Weights of a small GPT-style language model, trained from scratch on English Wikipedia.
Architecture: rotary positions, no biases in attention or MLP.
Each number is 128 + 32 x the weight over the matrix's rms, rounded and kept within 0 to 255. Layers, rows and columns count from 0.

# layer 10 MLP gate, 512x128, rms 0.247, rows 66-100, columns 64-127
[[122 129  99 159 110 132 147 147 152 130 114 172  97  44 111 134 132 113 125 146 117 130  70 153 146 155 195  97 132  95 146 167 167 126 154 149 134 168 158 133 117 164 138 146 108 186 152 127 116 173 120 192 132 108 125  89 156 122 118 123 164  68 124  83]
 [116 100 118 169 170 125 110 118 111 130 114 116 114 139 172 117 144 164 116 115  67 125  63  99 146 145 100  93  82  66 158 140 168  60 152 126 138  14 140 119 115 133 101 160 176 146 151 120 132 140 108 162 115 128  64 141 102 135 110 133 205 102 179  84]
 [141  91  98 141 181 122 164 130 119 137 115 140 122 144 184 139 146 154 162 154 109 111 123 161 130 128 156 170 138 133 115 107 142 133 142 162  90 111  69  98 154 114 128 109 108 108 102 163 137 144 111  98 109 133 130 135 122 144 155 137 197 142  84 187]
 [146 114 104 168 123 106 155  72 187 148 183 174 128 134 129 102 110  91 130  87 130 139 135 166 128  80 136 181 122 107 121 105 129 133 109  79  92  87  30  95  84  85  51 114 124 170 162 190 109  67 118 123  84 151 106 139  79 123 180 127  91  96  98  77]
 [159 140 112  80 136 102  82  87 112 116 124 179 105 133 166 202 167 136 129 164 166 141 151 202  82 102  85 139 126  94 181 110 101 148  98 156 102 136 101 143 110 148  72  95 137 140  97 208 105  90 166 163 178 120 151  95 138 113 117 182 141 114 118  87]
 [162  91 124 171 164 115 104 132 162 136 105 112 151 139 105 136 181  71 147 161 116 188 113 182 144 153  98 140 103 166 132 124 208 168 166 151 122 156 135 118 160 138 103 107 153 195 116 160 177 137 144 154 104 125 123 109 139 122 104  93  58  99  95 113]
 [ 82 112 145 105 118 101 151  97 101 117 124  40 149 179 122  97 106 137 162 166  87 162 110 119 181 154 183 118 205 102 120  79 141 184 157 129 129 140  70  86 121 180 110 179 191 169 117 147 129 148 183 105 100  74 169 190 154 152 134 138 147 100 161 133]
 [133 174 158 159 143  45 150  99 162 132 155 149  51 147  95 120 104 150 140 103 154 149  79 154 130 139 111 176 159  73  81 145 155 169 178 107 136 132 148 112 100 189 140 112  91  79 121 131  79  97 117 104  67 161 109  69 128 159 148 174 127  43  71 120]
 [154 132 157 107 195 151  50 127 117 201 158 147 143  89 108  77  42 140  97  73 147 173 176 150 100  83  95 153 138 114  99  98 107 132 124 109  90  88  96  73 161  33  92 116 101 141 127 110 146 124 140 148 200 102  91  96 151 108 150 162 130 130 181 122]
 [153 155 156 111  84 107 194 179  87 152  70  95  78 104 111 111 104 164 151 142  93  88 103 162 141 154 133  84 129 184 163 186 177 125 146 141  95 153 152  92 146  79  96  63 172 158 142 145 112 156 178 112  99 158  90 136 108  58  79 132 111 125 126 129]
 [ 72 142 182 130  64 160  96  87 113 103  71 119 165 133 142 171  85  95 140 146 117 111 164 175 130 103 129 168 171  81 121  91 124 198 146 212  37 141 136  95 134  84 104 143  94 103 170 114 106 147 133 102 149 109 157 131 146 156 118 166  69  35 103  70]
 [ 77 166 130 106 160 102 145 140  88 117  97 104 159  98 151 133  94 137  79 161 152  98  97 122 186 109 109 151 138  95 107 118 114 110 105 159 101 137 104  59 111 123 103 167 144  67 146 127 149  88 137 115 137 159 127 139 141 164 172 131 121 138 101 144]
 [139  77 180 118 115 165 125 144  92  98  79  54 174 110 203 127 136 143 145 103 120  93 124 116 180 149  55 105 111  60 146 145 182 129 202 151 160 169 175 140 120 101  62 114  94 173 141 121 114 121 126 140 134  98 150 177 154  91 164  82 131  59 173 141]
 [167 198 117 135  53  89 111 106 108 125 107 129  74  93 129 124 112  67 155 120 107 120 107 146 139  84 122 117 147 108 108  96 161 139 103 147 116  75 132 121 111 113  71 192  95  84 109  86 162  93 127 135 133  84 107 100 130 126 100 119 123 135 119 166]
 [150  78 185 156 163 134 100 137  93 110  94 110 160 106 115 159  91 114 100 138 152 158 118 125  99 129 116 127 124  72 175 123 135 185 105  23 157  88  64 135 114 133 143 139 133 145 124 158 168 138 126 132  89 111 175 144 133 100  94  98 175 120 137  82]
 [135 184 115  92 162  98 151 143  66 114 149  96 118 122 150  81 155  92 104  80 151 136 132 137 147 142 159 182 146 142  61 137 119 109 119 161 196  86 102 125  73 112 137 130 125 161 129 177 119 125 119 174 141 114 180 139 129 137 158 118 169  46  48 127]
 [ 57  99 158 194 170 137 165 132 156 116 139 145 124 154  92 207 122 130 129 158 145 129 106 204 140  94 135 253 153 113 176 174 162 152  88 127 111  74  70 150 134 162 168 100 131 124 150 128 130 114  96 139 111 181  90 192 134  94 122 132  91 117  54 140]
 [159 146 105 115 134  98 146 190 133 116 144 119 134 105 176 151 139 173 147 172 146 120 123 160 117 135 120 122 134 168 163 101 105  82 129 132 133 134 108 157 115 143 134 139 116 169 107 116 149  97 119 163  98 140 166 112 165 162 121 139 151 122 138 182]
 [ 83 138  71 153 112 106  90 131 156 151 111 116 141  89 144 176 154 166 112 125 142 125 108 169 152 100  40 152 117  58 109  91 146 141 107 152 134 110 101  91 107 125 123 118 148 121 141 115 162 145  90  97  60  97  71 142 120 134 145 139 161  52 135  82]
 [120 100 193 116 142  86 145 190 158  66 148 132 146 126 169 107 193 142 142 144 120 211 134 138 116 170  82 214  98 203 122 162  66 191 115 100 118 133 102 113 106  75  85 111 105 115  77 127 194 103 124 114 130 136  72 135 136 123 156 164 121 137  96 171]
 [167 149 182  67 161  39 131 133 111 150  90 166 154 127 161 102 110 128  68 127 153 150 166 147 135 101 101 112  90 144 195 136 193 133  92 141 100 135 140 151 124 128 107 178 209 127 135 105  95 126 141 136 125 175  94 133 109 174  86 162 131 189 153  93]
 [137 153 157 105 175 125 109 165 175  31 110 178 127 157 137 132 107  80 116 135 120 154 110 144 137 106  51 142 116 137 121  91 170 106 137 128 121 169 168 105  84 116 129 142 187 131  58  72 171 149 139 130 162 160 104 125 151 147 138 107 156 117 150 185]
 [129 155 141 160 103 154 113 164 134 159 143  57 129 117 104 112 133 141 152 157  77 193 129 116 185  88 163 154 150 130 124 133  97 111 106 166  88 130  81 125 153 169 127 124 138 151  73  76 126 109 128 181 162 139 133  72 185 119 116 106 195 149 119 130]
 [113 167 124 140 180 126 105 149 109 124 143  87 119 137 127 123 161  78 104 100 111  89  81 146 156 104 107 116 164 116  96  85 113 192 130 144 121 132  80 102 111 105 149 145 134 152 101 132 195 135 138 190 115 144 165  78 102 150 100 121 117 109 175 124]
 [148 134 155 118 156 132 168 127 141  65 148 131 146 126 182  87 119 107 162 186 131 149 100 177  75 132  81  82 139 106 138 141 172 141 124 130 144 135  84 136 150 118 101 161 104 117 153 130  91 124 133 187 107  99  86 130 125 132 133 129 111 130 131  99]
 [148 176 147 131 104 152 144 135 151  90  98 118 130 135  92 130 101 195 144 133 119 119 143 110 104 143 129 122 156  97  91 149  93 153 142 113 109  63 125 151 100 110 124 116 156 141  92 140 111  66 162 187 128 171 148 199  98 121 126 181 132  72 136  68]
 [134 164  96 145 123  81 122 148 105  76 130 170 155 166  96 108 136 145 108 145 152 177 142 180  83  89 140 176 142 114  88 153  74 107 183 159 143 189 166 116 120 126 171  31 144 168 128 169 148 124 113 133 156  81 151 197  94  56 139 120 177 143 162 154]
 [100 147  70 127 171 177 121 221  59 118  89 115 146 112  95 211 208 142 128 131 191  95 121 183 123 123 143 131 113  62  54  66 143  99 142 134 128  81 136 112  96 130 123  97  73 105 161 136 140 127 115 203 103 126 125 110 144  62 178 147  56  90 171 178]
 [171 118 172 160 116 120 110 108 148 142 122 147 149 138  69 172 136 193 138  93  73 121 112 183 156 111 122 142 122 130 142  97  84 132 102 109 133 132 131  97 138 136 181 110  97 162 130 109 204 110 141 159 147 139 102 139 162 165 153  84 127 182 119 163]
 [130 128 168 200 124  74  83 157 213 117 123 143 130 130  65 142 165 143  98 115 176 173 153 167 108 214  97 137 165 188  93 109 186 105 178 104  56 168 166 121 154 137  73  96 123  87  89 140 115 129 136 149 133  49 103  81 169 153 126 119  81  98 142 169]
 [140 108  94  98 110 123 119 174  83 170 128 140 153 131 178 152 133 166  56 160 132 127 111 104  78  82 124 130 142  56 158 162  78 115 100 134 164 145  69 144 164 128 159 124 214 162 124  81 183 168 101 150 111 105  33  83  84 124 207 106  70 143 150 166]
 [141 149 155 169 136 161 134  98 157 186 130  78 132  93 136 115 140 150  89 156 201 127  89  80 162 117 116 103 153 121 121 133 130 140 136  92 154 138 109 146 118 180 144 103  40  97 138 125 105  98 136 120  93 173 156  67 184 139 160 119 132  66 133 167]
 [ 89  96 124 126 151  93 104 142 125  76 152 104 140 149 136  19 135 157  48  84 144 175  98 143 114 143  73 170 123 148 123 177 114 106 142 133  91 124  66 109 136 114 104 109 168  78 123 200 148 103 143  82 144 111 165 143  86  82 101 130 155  71 124 131]
 [114  92 108  76 166 125 126 151  81  91 112 110 105  61 163  67 128 129  85  88 130 137 105 136 191 187  36 146  92  64  87 146 121 191 108 214  93 112  38  96  87 132 125 125 147 130 166  92 110  79 116 146 118 109 155 127 117 135 137 100 137 133 128 153]
 [121 105  49  68 120 152 122 169 132 125  88 106  81 132  89 153 158 149 163 109 181 153  91 146 129 173  95 109  90 132 104 112 148 112 119 148  80 104  98 153 106 153 201 179 177 141 136  93 129 139 194 145 150 105 102  91 141 121 195  83 130 205 162 108]]
# layer 10 MLP up, 512x128, rms 0.253, rows 66-100, columns 64-127
[[111  90 131 102  60 158 152 107 173  92 165  80  93 126 127 112 116 114 111 117  67 146 104 142 174 118 108 126 137 131 160 133 124 133 127 153 153 113 108 101 112 150 155 133 142 127 119 181 118  91 137 140 126 103 134  98 128 175 169 146 153 121 127 111]
 [115 124 153 220 100 105 196 144 151 116 112 214 118 200 124 143 107 110 168 134 107 105 120 115 223 110  99  91 136 125 137 147 136 124  95  99 108  76 134 126 153 130 114 156  80  95 105 144 159 185  87  80 162 177 132 152 170 143 114 154 119 126  86 119]
 [157  93 200 117  83  72 140 110 154 133  60 114  95  91 124 102 133 111 164 112 138 189 149 171  53 116 143 114 201  90 148  95  99  61 172 121 121 113 117 140 143 156  94 138 135 132  86 206 121  48 119 134 104 163 104 123 132  69 104 176  50 126  97 103]
 [137 116 126 133  98  94 175 170 145 128 152  53 120  72 134 137 118 143 144 103  85 180 130 135 123  82 129  55 164 114  85  71 116 135 188 150  84  94 127 143 103 124 103 157  81 109  80 190 122 155 154 169 144 121 168 119 123 140 150 158 172 123 118  77]
 [ 76 131  86 170 116  95 179 143 119  75 176 186 132 123  65 112 111 127  99  94 108  96 157 190 196 102 118 150 122 156 193 155  94  93 203 139 175 165 114  99 118  82 153 123 151 111 118 191  70 117 117 152 134 158 173 124 124  99  80  76  97 129 184  87]
 [ 71  80 137 193 127 132 121  73 113 119  74 131 148 137 161 102 121  76  43 104 192  84  88 115 180 153 136 116 130  79  86 184 139 130 117  65 161 118 116 100 109  94  83 192 177  81 135 152 123 103 104 132  92 116 122 157 102 110 175 132 143  70  92 149]
 [169  83 103 159 171 176 107  85  96 180 204 105 134 132 104 163 130  72  83 148 167 135 118  62  95 137 131 145 136 122 103 109 159  65 106 155 143  90 131 121  97 104  93 130 109 109  87 153 119  89  82  69 172 147 112  85 142 138  93  55 114 119  75 153]
 [129 138 169 150 121  88 159 115 156 139 165 159 133 176 136 110 136 165 133  90 171 171 101 117 135 117 140 163 115 103 157 202 147 141 146 164 148 124 108 128 143 145 185 140 114 101 170  63 123 116 185 129 124 178 117 171  83 138 170 159  89 134  73  88]
 [103 133 112 110 199  93 145 165 141 125 124 186  57 163  60 133 106 147 152 150 115 100  71  63 140 124 129 116  91 177 201 119 153 142  95  86  92 139  67 165  96 114 117 156 112 100 125 117  48  72 210 156 195 102 115 157  92 159  42 128 128 115 134  58]
 [101 131 151 118  90 130 183 176 126  93 165 123  58 107 152  91 133 188  85  84 189 165 170 155 158 141 135 126  90 136  92 137 136 111  69 135 177 200 109 211  87 154 107 134 144 132  62  89 127 115 109 111 127 136 110  82 120 164 152 185 198 128 111 139]
 [ 94 148  74 132 116 127 113 152 169  92 123 115 182 189 174 190 111  95  80 100  78  60 110 140 117 123 149 156 116 128 137  89 152  91 187  81 147  59  74  75 100 103 121 139  25 152 109 149 162 157 145 143 121 110 140 128  72 120 121 148 117 148  58 180]
 [111 110 113 111 156  87 199 140 139 137 139  88 114  91 130 122 128  90  66 109 115 164 148 128  91 154 163 134  78  20  87 138 122 111 126 108 101 104  92  60 128  96  92 105 153  92 108 143  87 107 138 133 113 106 102  93 171 113 146 130 113  80 179  99]
 [122 154  88 144 114 163 122 164 138 153 141 152  87  58 142 159 125  88 142 121 143 150 151 120  83  47 104 120 162  96 123 185 121  87  81 135 141 140 135 131 149 137 126 141 168  92 115 130 139 114 161  96 125 195 118  88  69 127 180 160 142 169 129 135]
 [108 152 110 137 109 112 130 104  91 137 111 177 148  85 144 130  70 101 147 166  82 121 157 123 109  97 158  95 150 117  93 110 100 134 151 126  79 126 133 110 140 129  78 132 156  85  77 151 178 105 147 126 146 145 142 104  99 118 160 149  56 176 152 155]
 [187 122 118 154 116 193 115 129  88 137 102 100 109 105 140 151 106  78  95  95 126 160 110 118 108 141 119 114 161 120  81 143 152 121 149 127 155  92  98 132 116 171 163  78 116 113 144 122 136 152 138 129  63 111 132 100 154 138  89  86 145 146 124  77]
 [ 79 166 144 107  88 105 102 120 138  98 150 133 174  93 166 138 148  86 125 118 122 143  94 175 176  83 100 134 166 101 111  92 122  85  99 149 159  98 109 113 111 175  78  94 104 117  89 128 116 100 126  99 161 148 138 148 133 101 162 145 175  57 144 131]
 [138  79 141 114 115 130 119 148 194  91 133 130 121 137 149 157 140 103 184 147 124 123 154 155 117 134 142 131 108 119  95 106  78 104 162 179 177  88 174 105 139 152 152 153  69 126 179 166  91 179 134  82 127 139 107 131  84 112 127 145 159 119 139  79]
 [130 112 201  97  63 163 139 128 163 105 122 147 190 123 145 100 102 113 121 130  81 110 102  88 149 135  99 120 159  87  43 155 143 161 157 147 130 107 137 138 130  95 128 151 126 151 155 156 129 163 110 143 135 121 112 174  74  98  91 121 146 125 178  55]
 [100  90 147 159 140 133 140 115 145 156 152 189 174  60 155 125 153 149 120 147 121 160 121 107 123 171  88  92 127 119 152 135 119 111 121  98 175 110 157 141 121 124 154 143 158 128 121 200 153 123  82 153 102 100  82 117 118  82 137 192  78 174  98 149]
 [ 96 168 107 124 118 100 130 131  93 101 111 139 142 175 153 121 107 163 135 124 151  41 163 125 155  99 108 141 181  45 203  88 107 134 145 143 126  90 139 143 132 145 106 128 117  90 161 136 134 168  89 173  67 142  83 171 170  72 163 113  69 114 126 104]
 [108 142  93 145 103 123  75 123 114 132 106 139 145 126 123  98 111 124 150 180  45  99 108 126 118  89 177 169 186  52 126 161 161 113  86 139 138 106 161 130 134  67 112 133 123 120 141 158 185 121 102 124 126 109  92 156 147  99  83 159 158 147 110 171]
 [120 201 155  64  65 112 139 132 146 121 135 168 161 155  77 149 103 124 127 161 104 152 168 100 145 145 200  91 124 100 140 120 162  86 178 105  92 137 118  78 140 141  81 144 172 113  78 127 133 126 104 107 180 122 132 161 104 132 122 150 151  65 130 164]
 [145 138 181 123 232  63  96 114 112  50 108 119 150 100 107 164 122 109 146 140 141 110  87 145 120 157 101 182 154 120 102  91 139 146 175 176 119  80 197 121 131 152 141 163  99 125 155 167 128  89 113  96 107 112 122 159 127 135 130 111 126 125 115 147]
 [158  68 151  82 149 138 144  73 181  36 122 143 122 148 151 126  99 191 140 166 130 130 136  85 138 149 162 156 140  96 126 112 134  95 153 153 121 112 144 152 163 145  94  96 115 151  56 150 154 114 124  79 122 119 121 142 155  96 154 140 102 138 156 181]
 [189 167 125 112 142 113 102 163 147 120 131 137  96 124 154 136 157  61 171 108  97 113 125 147 133 108 136 109 122 106 116  85 136 150 163 166 128 154 114 168 157 127 146 129 116 107 154 137 130  58 189 100 118 100  35  66 124  71 152  93 112 144 133 127]
 [ 85 113  84  84 134 142  79 213 118 121 160 158  95 123 169 124 137 104 125 102 120  61  62 153 134 113 145 110 161 170 131 144 123  77  97 230 137 118  84 132  93 159 152 113 136 116 112 113 168 123 102  96 131 159 142 135 178  48 167 108 143  80  92 144]
 [120 142 155 105  89 137  92 104 181  90  67 157 129 119 142 119 100 162 107 136 117 137  74 105  78 137 177  68 160 114  78 100 105  86 109 151 153  75 148  98 116 158 180 108 136 152 129 119 176  69 100 141 122 140 106 154  73 124 178 135 130  84  99 177]
 [141 124 105 168 157  76 181 134  80  99 183  70  87 124 167 118  88 121  80  67  84 114 142 145 135 106  49 181 124  61 114 144 110 116 149 191 103  83 138 130 112 138 119 176 141 109 175 137 151 135 115 122  95 102 182  74 139 138 119 153 133 132 157 107]
 [133 124 131 149  98 162 169 193  86  92 212 137 121 138  64  66 182 117 177  95 117 130 131 104 121  98 125 100 129 115 137 144 113 139 136 122 136 137  82 132  36 160 108 140 108  69 140 157 108 196 127 171 131 135 156 125 137 138 156 133 121  93 174 122]
 [176 104 126 108 107 128  94  70 166 154  93 112 159 129 100 113 106 140 126 140  50 126  90 214 152  83 110 103 197 123 122 149 152 149 181  97  76  83 137 139 164  96 132 173 132 139  81 182  49 166 193  94 109 120 130 121 167 177 116 123 139 141 109 141]
 [136 115 123 108 138 132 172 127 133 107 153  95  91 110 107 105 101  55 164 132 118 125 136 158 143 164  78 127 108 125 134  79 191 130 168  86 118 104 145 111  84 117 162 177 143 116  87 221 136 160  17 124 188 166 124 195 124 124  72 113 129 130 135 102]
 [172 145 117 116 114 125 140 165 150 135 169  61 139 103 156 116 133 164 124  77 141 112 220  88 137 138  54 168 107 153 162 159 113 113  67 113  69 124 149 191 160 100 148 152  98 119 113 179 155 127 103 142 135 122 112 194 142 102 152 111 119 106 127 119]
 [116 139 127  90 126 150 106 114 115 156 123 112 148  48 176 136 106  75  89 153 110 186 112 172 108 159 122 164 132 157 144 118 106 105 112 129 149  83 166  80  98  96  89 110 136  70 184 164 128 116 131  62 123 134 130 103 149 127 133 141 146  75 154 140]
 [137 153 113 120 108 123 157 120  60 165 101  73 135 157  85 130  65 118  75 108 120 125 137 134 149 166  95 164 105 102 129 123  29 131 124 144 104 142  94 123  99 120 134 157 106 143 123  93 106 145 140  42  55 152 136 135  76 117 146 141 130  94 136  47]
 [125 120  64 120 189 108 189 155 173  51 131 148 218 146 110 121 213 107 119 138 124 146 168 120  82 122 109 183 183 159 151 150 131 159 105 116 114 152  95 165 171 147 104 164 156 119 115 147 162 168 126 147 176 140 141  92 123 136 181 145 103 185 128 149]]
# layer 10 MLP down (transposed), 512x128, rms 0.0819, rows 66-100, columns 64-127
[[120  88 136 121 119 115 113 127 143 166 107 155 104 142 133 128 104 125 119 191 136 150 178 153 117 156 186  73 140 148 132 123 109 124 141  86 136 149 135 132 107  96 163 129 184 117 122 159 126 155 105  95 129 143 152 153 131 156 112 135 139  88 160 133]
 [170 128  83 103 106 197 148  99  71 160 176 173 108 154 133  98  74 126 101  70 140  99 100 115 106  94  73  84 113 191 136 115 137 141 175 128 115 117 163 123 152 111 121 171  30 161 137 150 103 153 135 103 147 105 121 137  91 121  82  96  87 173 152 171]
 [152  75 152 175  96 154 143 162  91 154  62  78 105  97 144 157 113 133  86 138  85 185 152 137 100 102 112 155 173  82 168  73 139  64 156 120 139 124 114 134 141 116 100 108  81 186 147  85 177  98  94 128 142 133  92  60 114 142  74 123  64 194 105 126]
 [139 134 113 134 120 142  78 144 139  93  56 172 204 153  82 136  67 173 147 133 136  91  90 165  74 148 107 174 107 110 194 113 114 135 126 155 179  90 177  63 114 149 123 124  92  82 111 100 150 162 152 140  92 160 112 158  87  94 162  93 130 120 147 157]
 [156 153 123 111 117 147 128 114 181 158 162 124 151 167 110 104 133 120 122 119 170 114 155  95 101 121 138  86 120  95 116  88 114 172 161 103 114 164 108 159 150 147 157 105 163 129 217 185 124 147 116  90 108 132 122 106  54  91 138 122  78 114  91  81]
 [140 160 145 113 120 139 142  70 193 127 110 141 178 135 142  85  95 155 124 165 108 117 107 155  90 131 140 123 127 114 166 149 113 144 180 121 109 154 126 157  64 120 109 137 156 101 147 153 148 133 132 140 128 134 133 153 120 153 117 170 154 151 158  71]
 [121 107  67 134  97  83 204 163 165 104 118 115 128 156 140  98  84 100 158 100 101 133 162 152 171 110 128 174 118 184 174 123  87  55 121 129  89 124 167 119 145  74 174 179  83 128 114 174 157 139 135  94 189  79 157 145 163 110  30  60 105 156 119  97]
 [ 79 194 107  69 180  83 135 156 147 108 177 137 103 159 129 106 126 112 155 132 122 109 120 136 186 126 130 165 140 162 135 146 142 170 109 128  99 109 187 115  90 164  99 127 164 143  78 164  93 150 168 157 139 108 136  95 136 141 131 167 119 172  71 168]
 [202  86  96 106 124  93  83 117 142  75 130 120  87 145 103  80  77 109 131  88 149 132 166 157 103  32 181 175 195 115 175 114 123 198 143  91 189 138 117 135  55 154 180 115 202  91 173 103 107 104 157 114 116 145 111 119 102 143  99 144  90  96 128 122]
 [154 125 188 119 115 110 106  78 113 120 158 171 149 165 127 165  89 128 100 139  89 119 128 151 134 138 152 102 106 136  98 153  98 108 116 136 121  94 122 117 148  49 131 164 202 108 237 172 109 157 138  81 153  95 153 104  64 117 134 116 138 105 148 125]
 [ 63 142 166 158 150 202 130 164 134 133 114 110 144 130 140 211 125  54 123 126 138 162 117 140 153 123 178 116 188  99  99  90 151 126 182 211 113  76  52  81 167 134 173 128  98 150 121 120 153 113  54  97 133 175 122 158 111 109 158 153 130 123  97 154]
 [ 89 151 173 181 166  84 121 146 157 116 125 149 164 132 135 125 137 193 158 191 162 154 147 180 136 131  51 138 154 145  76 113  86  56 115 128 130  85 155 132 117  99  54 119 106 138  74 160 127 143 108  97  84 175  69 112 132 119 110 132 176 164 118 132]
 [155 151 141 114 162 136  95 100 103 120 126 110 109 146  87 123 111  66  94  71  85 192  91  90  62 168 193 123 124 126 162 169 127 110  45 178 133  93 119 126 137 192 159 134 166  98 190 122 122  79 129  79 144 115  92  89  97  73  79 129 175 144 147  83]
 [120 150 141 112  77 118  98  71 131 169 124 126 140 125 141 156  80 114 127 135 131 127 110 100 176 171 104 102 122 106 189  67 100 141  96 125 125 153 162 114 102  81 166 110 186 124 137 127 141 148 107 106 136 136 170 149 153 116 100 175 115  39 132  82]
 [104 115 188 133 124 132  11 160 116 117 112 171 117  98 135 123 221 154 137 176 143 140 110 122  65 127 153 117 124 138 114 128 140  74 113 148  37 198  90 121 103 108  70 145 107  97 100 124 123  95 135 111 136 163 105  97 127 128 193 190 103 130  85 198]
 [ 77  76 180 144 170  57 109 102  60 110 120 135 156 107  97 142  94 112 165 103 119  53 117 106 172  72 169 137  97 141  96 138 171  63 127 135 139  86  86 176 122 213 127 176 121 140 199 145 114  79 125 121 137 188 123 125 129 141 128  88 194  95  78 147]
 [115 133 107 184 128  97  88 192  91 190 120 108  95 159  90 156 138 198 163 140 103 176 131 124 144 100 137 148 114  54  81 153 143 117 129 139 146  92  78  99 108 116 161 105 135 141 144 129 154 115 165 187 179 127 101 127 110 129 128 118 152 109 107  64]
 [139 171 128 124 168 142 132 110 123 116  83  96 147 104 115 148 120 150 150 142 120 128 146 127 183  92 100 148  92 161 150 104  83 108 103 113 159 175 107 110 127 150  63 155  81 126  60  87 107  94 105 168 102  79 135 130 160  99 108 104 120 170 149 134]
 [147 131  53 157 103  86 106 150 144 176 119 168 152  71 177 113 162  80 167 120 155  85  93 143 193 114 110 131 142  89 151 130 138 128 169 132 124 178 127 166 168 163 160  69 165 191 100 195 165 130  81  74  93 145 112 133 110 122 109 196 128 131 110 148]
 [104  55 100 166 175  40 131  84 134  85 122 121 146  89 176 113 182 100 146 125 133  86 142 151 149 157 178 152  95 161 138 127 130 100 144  53 184 122  94 169 127 144 119 142 152  95 105 134 185 102 144 129 216 154 115 157 125 153  76 105 111 117 120 107]
 [126 125 111 137 133 115 203 171 133  92 134 116  90 141 140 147 160 117  67 169 176  89 154  66  89 161 136 117 113 154  72 177 146 149 147 130 145  72  74 145 142 101 103 116 168  82 159  82  97 119  88 131  89 101 155 128 116 142 153 129 149 117  98 137]
 [120 107  96 122  98 128 112 122 153  96 143  88 104 113 150 133 132  43  63 231  96 123 112 144 103 127 138 160 126  88 131 127  74 139 154  73  81 111 146  67 127 132 108 141 101 112 152 148 137  85 130  86 157  66 172 128 120 149 113 125 105 156 100  94]
 [147 180 133 133 175 171  94 102 177  80  87 129 195 136 150 133 120 108 119  79 108 143 105 171  66 130  61 125 143 161 161 116 138 153 103 169 130 133 148 105 131 100 112 128 116 104 119  96 122 161  91 121 120  98 129  49  96  66 109 124 118 174 155 141]
 [ 48  76 108 147 100 152 155 130 144  74  67 104 131 179 115 138 104 173  91 132 120 154 161 146 123 149 109 133  73 145 148 165  54  79 162  56 132 102  63  99 121 145 128 106 108  89 139 118 133 103 107 133 154 129 109 127 157 157 148 108 146 119 152 127]
 [109 131 109 103 114 131  89 110 163 161  95 115 142 156 139 109 141 136 121 118  99 132 177 130 151 144 161 120 110 103 126 139 105 129  88 135 184  80 172 111 124 126 171 154 123 133 114 134 150 198  94  94 205 139 143 105 104 120  84 100 177  51  95 133]
 [135 107  97 136 128 192 106 157 113 108  58  73 134  97 108 116 171 151 117 128 121  81 135  61 128 154  87 141 124 141 103 136 130 100 180  84 134 127 121 209 139 118 140 119  74 119 112 129 126  82 100 126 144 139 160  87 121 120 123 101  93  93 130  78]
 [160 164 126 107 100 109  83  95 175 101 122 252 111 137 149  82 182 147 113 172 172 130 156 138 165 113 125 120 152  84  85 112  72 147 137 132 124 149 138 175 157 157 143  61 115 151 102 112 154 107 160 159 147 109 122 122  86 119 162 111 113 187 156  91]
 [125  79 143 125 140 216 130 118 171 134 119 166 100  74  78  86 110 164 115 135 160 186  53 141 111 136 147 128  84 155 103  95 120 128 104 150 137 187 141 132 166 135 122  67 114  90 154  91  83  70 136  60 164 105 114 142 130 156 219 115 176 127 160  94]
 [ 82 143 141 125 164 156 127 105 126 154  93  73 124  81 141  98  74 158  96 134 109 133 136 113 122 148 142 141 132 108 104 104 135  84 141 173 181  69 170 120 163 100 100 129 123 126 107  97  94 151 113 144 101 182 147  88 101  95  89 126 134 186 105 101]
 [129 106 101 152 101 140 119 117  90  80  80 163  76 187 161 158 101  58 100 127 149 188  99 117  66 155  93 135  87 123 139 131 173 109 108 110  74 143 103  66  84 181 150 139 113  85 120 152 126 135 136 131 139 134 160 115 125 151 152 122 113  29  73 101]
 [135 137 152 162 127 140 132  83 126 135  84 109 128  96 196 156 111 131 133 168  75 167 190 106 168  99 123 114  99 158  89 136 155 142 118 102  82 132  98 127 135  95 123 114 166  92  78 195 153 132 114 133  86 133 104 121 190  87  91 104 138 219 123  81]
 [ 89 119 123  45 144 126 204 180  95 102 123 139 134 193 193 190 105 114 161 139 113 169 172 160 113 108 141 170 124 137 116 124 162  70  93 198 161 154 108 104 140 186 123 118 104 158 124 124 131 121 106  75 128  78  97 140  88 116  97 161 208 113 124 125]
 [126  91 109 172 117  52  39 130 123 202 154 177  57 119 109 151  89 143 183 139 193 146 138 149 161 164 146 149 128 112  46 109 174  73 107 172 146 144 166 179 147 108 146 139  93 162 104 162 123  74 187  78 153 159  53 123 152  95 168 150 112 161 122 167]
 [113 116 158 127 111  95  99 185  59 108 122 158 100 140  61 170 123 139 178 118  88 125 140 149 155 145 106 123 138 131 152 103 142 167 100 153 121 151  50 117  84  56 170 146 153 112 176  27  98 180 229 143 143 112 138  91  94 149  87 130  98 132 124 109]
 [181 117 116 123 175 168  64 191 139 130 115 118 142 122  76  68  94 162  74 142 119  90  88 153 117 120 187 118 184 143  96  80  88 121  92 149 133 132 181 192 155 160 134  83 110 168 111 110 132 132 158 139 136 121 133  52 117 124 161 140  67 170 164 165]]